{"n_layer": 16, "rope_base": 2980.0, "attn_scale": 0.177, "init_std_down": 0.0, "optimizer": "adam_atan2", "beta1": 0.9, "grad_clip": 0.5, "warmup_steps": 245, "final_lr_fraction": 0.0, "seq_len": 384, "steps": 4987}
Each number is 128 + 24 x the weight over its row's rms, rounded and kept within 0 to 255. Layers, rows and columns count from 0. Numbers have three digits each. The size before them is the row's rms in percent of the matrix's.

# up: layer 10 MLP up, 512x192, rms 0.104, rows 134-173, columns 144-191
# down: layer 10 MLP down (transposed), 512x192, rms 0.0968, rows 134-173, columns 144-191
# gate: layer 10 MLP gate, 512x192, rms 0.106, rows 135-174, columns 144-191
up134 107:126152135149135119110162164092141132130114113130081142110141125104144123157155135154160153152078114129129091122120147133107144134124118098125169
down134 109:168114110146132158108156122117115137089117144088142123169149103121131132151128123148126082110158092129145146153076084088124116128106122114122129
gate135 097:111084094134111085105105115115143116088175126115126141118127113098147128085116099141087128128140111150106122108146175088166149113125148145097129
up135 107:141161116109099147102094095106165128130124125134122120100092146156139097150117134111143147138160147159186118087130136112123104142107155131113170
down135 106:146063118125166083132130147082112132113155144140147142096161135094168125125116110107108127118154140137127108122134160085123114132101138141110088
gate136 094:149097123151121114150143133074113099129146109097098131141166126143102129135138092097126110168154133121140141145150117093118151137154107119100153
up136 097:118161147102124068156121128130110133104111106097109165105148151114135125149146129124093124141143133127133134121158128093089126137162125061111123
down136 096:166148162115132109131134128148152123133126135123101152136140134118085152173109140094118132111101127152137113116107166106102178145154188133114141
gate137 095:100087171126136087120152134105116146134132116155124118126145139131166108155143109112121100131179116077099145110170104107189145129133111102157134
up137 096:110118128171176141106120134143140136120117119121117122150108149127142133155118128132137167147089131143107117136103163130087129124101156190124130
down137 100:108120141161157121123135104099152141110157119115142072130142135154171144099102148133131136095133135116073095113138094116165149147144121117147134
gate138 105:117101137125146157120115186120091127121072115128143064169134137139178070145175135096178096117147110121101105113125148146148110143118122109142138
up138 102:122124112121122145097128143096092135100104134069134103129149114114128122120122155103130140135137139141102130141114105144150126137095120086118114
down138 103:136177109122130137121152114147118131137099102102136169121141101145181154124105113152104124099156097117085111170122125143100153120121120150107145
gate139 093:128135121125130102122124097146092132131096108143182116125131183068139125132157131110121138096108141134085120088180137133133099156130109108160139
up139 098:095100122087170138167113137107118129104092107143142129121145136120141110139120161176083136123146122069093141072133138128153131133123119121143122
down139 094:139110117126129142096124108115109111149127122128118098143132131161149161113169129132162151151160107130138122157098164118103120135159138125103134
gate140 094:090118135169117128107137175154156154168127076128115107087135114119136103134104073128166108150129153112143157164105101127144112116084131105147145
up140 100:148124137098139135143119093107097113118103164082166108152110135168114123143148166125091129092113118126111131101158086115105135160148139156117136
down140 095:112126133174136124147124124146123099167077111131142114114113131077107134120149088137123114192149147105143149129083070127137109124113163103120147
gate141 099:096136143149087098128114123141109087162155111127130142112150098109158154136084132142133099134103088120126090125105083101148131100119124145160114
up141 100:146095098106101144108125104098116094143113121149128139151139121145101133136077103146109109139148118167095076090097125135123138130129152166102126
down141 098:120118111125124116144131104151137153124122136149155132140089112155133120168102167146158171088160123162137138095143158157112142148150113142078115
gate142 097:109112133133079138137155159123107127110134136147155112135199161148109109093139113132117107099126104138114115137149103121109132101132140118189150
up142 096:155137084110149110130102100089105087126098117142186119101127168128124115146154142111127137101140115096161168129153082148134123090102186163101135
down142 099:121168127142115161125185172119116126132168114104151098104146139086143112149150124145102117110094093117130110144148123132110120141081079111157131
gate143 096:117117129135177121126122093117178153137131107105130127141123121159126137109105171133112066147088109082162126132181104117119130142132108129112117
up143 096:153139131127136146156124136089127135127103140129102139121100116144129100094070137141128143145149113157086096119100150140093105084145134161148144
down143 096:121094142139100123065134139087103159138107168107111115119129127098125079156125121112108086127155162157124125105130106138123100120115114118117118
gate144 089:100113170172126160103117151135128107145130106129133118134141117119111066183140097181123120137105124115160155146136108154146132126089131077097148
up144 091:160129166138093148135175165140122146154135109131117144142160120113105100130106136147116183116121132149159138155115133166139148153143130100097076
down144 095:142068122079132148134138133121131124088130172129129164132165118148114160120088118127154140142135157117106109138125114168094110153142159143104093
gate145 097:114160164156127130122134129118147130145125099073142095125139128093148182125159125157103094108116105148141171098159137103169148128107147060117135
up145 096:151099148122126153155111152128093138183108144115141099161127162135168128101156143147114097073116135102095100163173122135159114161105156091118148
down145 097:126102081116130115114108120126101122123161134157108171125116172094119104122100102145133136134160153144159163110147125116108131122172096114150175
gate146 109:102108091125107131161152164130076093111131118112104088172133123159166136098099098130124118122145083120137175147152091096140148122076147167109140
up146 107:139093121150166120161116124145095068125118133173120136158116120119131136118112150149147157128114138113132118164147104125112123113059153127139126
down146 099:113158075125123144102100114140109101125134140119091140114152128149146108094149096142103177120103170143127130157113141144125184141114115138112109
gate147 087:128090115157175092115175158099122118121121152072154168094120098131138127157139174147105103109142082107096139151150151170147084153102115107165095
up147 093:141137181130087141184131113151145146129161137114114109175112139127112140099116110112126133103117131164121138153124129087086137130154137130132111
down147 089:134151094114161120102095131073111132126132129138143133108174138113151142194142142135149100169161093127159122089160123139160111140111069116116135
gate148 095:098128131127127098078117127152156156105124114135144097087145124116112164147172112159161087130091137087103143152132099116152125087114123093097165
up148 099:128156139127142134076133150130065167099106092128129124099081082081094086145139102120176086166102111113106152092177114090158123150130146153120156
down148 102:139125124154156105157152105150137134116062125098134128079116113105139135134184085136146097142109117132094158155138117108122091151160136082091189
gate149 098:153143127167165111127060135119120110139132116103119118093172126097132130105134107101105109154148116131122103086097118100105114120095103100131150
up149 094:135165143168136128083088127124132148102176129185072164123152169145108142075120108071097119139161097145089108132120157095110110156163094153110136
down149 097:138126115168121113128111140128093121149181150156121144104122085119111118054132114144140093161094130134169141140139170096081095127149139128200127
gate150 105:114114138126152110179068158127132063112127134125093139114119133150156136101090163123122113106135132115143130136120134105146151110105155126149168
up150 105:101147173140113164111147098150153152162128092127096106148136138137156140150132116138144148156186151158100139177129129143158130115135130111126154
down150 105:127128131155143175133084148199158124100137093134133156149096107184147172123135116092109105108105127110064146154079092154120142115122124121138182
gate151 102:105104130156156134142099097141121149130121094122127116084122126108101134137133150117100098153107101105169105098126110114153157126090114133140139
up151 104:109119130112105110159151141139146134135150101149143093135149084140135131105106106133123127127158152133163157126066130116183163122115148158138102
down151 103:123071147133125140138125178144138142137123148153113114102134128098107099118119123149135139080132162065148118122118122105147150111165109107099133
gate152 097:108137131157147140151127117118133105126119116089102146137146127107145104137155137134103118138139110108114169143148105124149145107156127120089133
up152 097:164151147131141114148151107093137138128157143153138080122127074151112171119096172101166126118122129139121099120136089122160166137173162142147102
down152 098:133121132162157140159117080137154148124075120121118115127176105123094126168109137090125113138138137149104105144143137152132154162149123130113104
gate153 095:128130146144109138143135136109095161123101092113132112160144153115146167115115131113114117156123095125074163107111104166179101104119145132184152
up153 100:091106120137113116101142149102138120119115127120117125132110138113133104131147144137118097123095122101100166089160078101190095136132146148158120
down153 099:144137144179129147199109107102099112119149124110147144112141135131118114102132124109141156131110131151107135118079148156137120158142111144140123
gate154 099:119122124147117144102110101151124131106131092125088131123154172120165140095115162139107094188184160119122113145189165146117140109145107074148118
up154 102:124098150070160127152148136083109105121150099155116136099099140121091102133115107110148145112083130132085082157119134104132081167103132190095103
down154 102:099117141112133097102175134124164156139135185169149142144106125076105171137097133101123168084117123135126089124139065126147129103109128164136138
gate155 105:122129106133098102130141139120137117107133109179141122184149167137132132116142151127134121197194145071116119106121171116124179099120125119137147
up155 102:114137146078138118125143104137117115161136134154128089157140111110164129135142096143115150152109146177144145117106091109120132114166124127124145
down155 102:212129131105097104117143131092151123136177151110110136151149124152121112131125125141124159186100136145090145135126144125129135079116137073137127
gate156 101:108081138137144127144163134153123115142098071159127125130167126161156142159137083134129070141134169110152120163140106141163141120129096101139146
up156 102:145112110132109158110118144130098139141133147132181093162138135107101051123139143126156166138116096131149148088123160092112132129116135164123128
down156 100:131100113146105128117165098108117144154137148143153096143118108130140098123111095110142115157182139126169132157135152124143100106155111106128116
gate157 105:129107132105119171151127115120112118086106098085154104139099107101146113074149154153109074147146140141153166123151125083141144110162124110128141
up157 107:108179107137121118111137119110128119138118159156118146077159065104143114138125120119128152115114135112121105175105176148101170104135107137108113
down157 104:139152104137117125092141179112150100126167134107113155127145093142098106120102117127163111121107118153121147114160151065153139131128138142166103
gate158 099:135145097145168112109116129134124101115143112108047097120151117159127144131096127130120153135121142108145117115132139098135108091101140121079175
up158 098:139113143143141139152080109103099150144151159109134114094100124138134111097169178115107141151095169102093124131126094158079159103131144115101119
down158 100:162148152121162101116118101107110136122118147117178167138133108123129118137086151131142131138158118104110111094123133141101149120155131138128137
gate159 097:135147124188155133160113125136131132132108111119152148152119139116125126121146105100157113160154147128177116106136158157113126131067090154104140
up159 099:098103140164155161144125194112157087122151119089101152106126147129122139092117118109139129109149150118153088104158133125132098144108131100139106
down159 102:133119107143101119162137154106138128115180143116179167112120147136106128128110156091090122113148086107157149130082156140155131156111093146177110
gate160 098:149088148164191119176104152077113139128128100116121090116156109095106139088096125134129068137174079116121089142145117106124114137133090080101125
up160 093:125120134135158128141094153127126080132142125143137120110102141114092090100067110156115132086128137088150114128171144123090165140105154151126137
down160 095:105178101163147093116144139151114142113120153155102113167160168123145165127125129117154142114133108100118113126146147129145140091163144097164088
gate161 091:103124119164116093128121136148157102111125117147117105139159175134142104139174106089140102127132091104175154111097129096147095103129099116128108
up161 094:120135077136128142104125123123128105113123108110145119080053102097131130128138133152119135129115144111131142094136156163101120151108153151103172
down161 096:124118106152149127156130139090119099141135102130131117117124128144139108142187104092161109103092109102187159088102131087120111122116109115128113
gate162 111:119129161185120140152146155086138103104140085121140097194120101159118139079136139144152102100130123150151147137143179120141165123155127078113139
up162 106:121129131155107103122086129111126128103149115134132119132139097155106142116095128134099151091109121140138140163146145137123172134128145143126070
down162 104:123133114086169128124131145141147136120145133146134129100134105144113068124102167080114131101156148145104160120077110143124133120116102153173138
gate163 100:111112114185106123092127111082149117136087130149150155138131129115129134134123123085146142142184134126126151158127123091151124108176094106089126
up163 094:136120131157074151151169194131144129132126131154099167088133155147142093135127091086159104136132146132123115143127121128116120133156110127131106
down163 098:127136090145115089119116117109119120122164085144120118131137096139103130102126126101105124154092122144124144166095089125156062137101161104150134
gate164 100:118142147125184117126083163112154123143082054113156151119171130133123114149110158119118081158147130101164111137134165132133128094062135154173141
up164 103:119132116131143145100080134100188150127096117113109119167144066126151112173135174115137140139143145135177147099153100155117127123066146150104120
down164 097:138184156126081149127112098141141098094109098177157111113127148100131139097097117096143112111107111184084120141063114117128116166114120113093092
gate165 106:043117107168129112113111129109157113157094095140138154109102133128138142133166126121126083167117150097165154117145139118162116076128138084119160
up165 105:149153158140115142136137148113154091118130161149130107133121070141135109139099119093131131064158124130097095126108133134102078150118099129158142
down165 104:090148100196106142179179124157187155124129123134090119135111110103154119115153100127168084118145118117131108132111113119153102127139105127135144
gate166 097:099091151132130148128158143129111097112147095093087135121112106151086177169156108111162135122131101107124156147107086090163130106139121116117122
up166 096:112152139159192091153143103130117121108144141111117155096121109139120148138081129172162137109138144121124164125138152132162145159137107134125155
down166 099:038134130136146089138127134139142128096142127170124139117116115138148158130110177106128105135083131122142110093118123144142149171108145126121150
gate167 098:095080189104130132139152088141113079127100154111136118161123132122170124123131096091099082108188102118109121114122103124145132115097136142105118
up167 099:137142104132103127151099153105161109154139093179170158152118158161087121121122107140128152145128101114152070148142114171144093103149106091181119
down167 101:110124116152129146088126113140143133112145108145096114161080107113116129156103117115158134142131154186134118105096121108137106122100136078157100
gate168 105:087090138153079129090133090109120126129116139112142152105140111127162159136126142108133109106134142110141137070153125117152104147128149106149126
up168 099:174116127104110098159149117087110112156097115109144124164107091110140138060139119120126104119110138134145152112137127087151127121184142123135127
down168 099:135132118155139147113096126132123115122106095123128154135150061116122152120123160175157139164103100129104139131130133124151156113153091134142120
gate169 097:082137111115152149118156100178139120073116113147082151106112129124120093198181102084132119125129063096112118171112145125116093126113131087117123
up169 099:121122075107144124142093162127143096188126122113149080146147140157129158085089112169124174121150171158140155095131133105113092155094124163108123
down169 104:081134092136121118079131133178186132107146143165110113134110148118117108131169115149152145127134123102112135125153144091148125154138141117140138
gate170 100:131150162163155137139139126118099141161112110179130099166148131128096142119139128105159127112105129133151140128106134108132087148130111144143122
up170 094:118170084162109162125111108136150146146109117093130085142133112152127129118168125104154136163090155127131140110121161152082117097133115118111140
down170 098:182105130142136162147099111149120134098110123138151134103122130142118119156138097126147120079139154166128134155130112149123145113114107141114174
gate171 096:113133122089107158109125125078101096112138147141169086157151129129125179152161100126118083149169114142147158112124124116152117123110097140091126
up171 097:135115122105094158106133136095087140072142131136132083165154126116147181125115106151136107140122120136133180125101185123150188151178126153111120
down171 099:113132107166123066142119109157123156130161109127082155124093189176138115108100152127139148135107177140175145176160133134125126138132144125141118
gate172 094:112116180120128121163096087113161141147145120093142161138154150128143179155124160130174102147187131126132111153123109089176116134125116080106123
up172 100:123124162125120147192111139117142147115144096129175112124133144094144168119118121172111096145164158140150123131104155128161136147127094112119141
down172 096:150131095143164154122163131132122131137127118144096112127116113131149093141105109066117163125084142106125138094134113135107142112121116154150127
gate173 099:115133193155137097114150110112151146143106085099097096154136120152144103110129127120139080114174138115118144126157138113104149150154127096124114
up173 099:127103076126127127112138159146128099131080088105136145122145122087156121149128122152099094105118107112119104157158097141130151112067148142129138
down173 102:143096141145120075139111136128126150151118175115137085145139112121129097106128108111140130107132103166102146116129142143162099131161136128133138
gate174 104:116117091150135114159134117137108137128093073094180126098151140133166153141163108135157096148127131141091122163180139105123087131120112115085156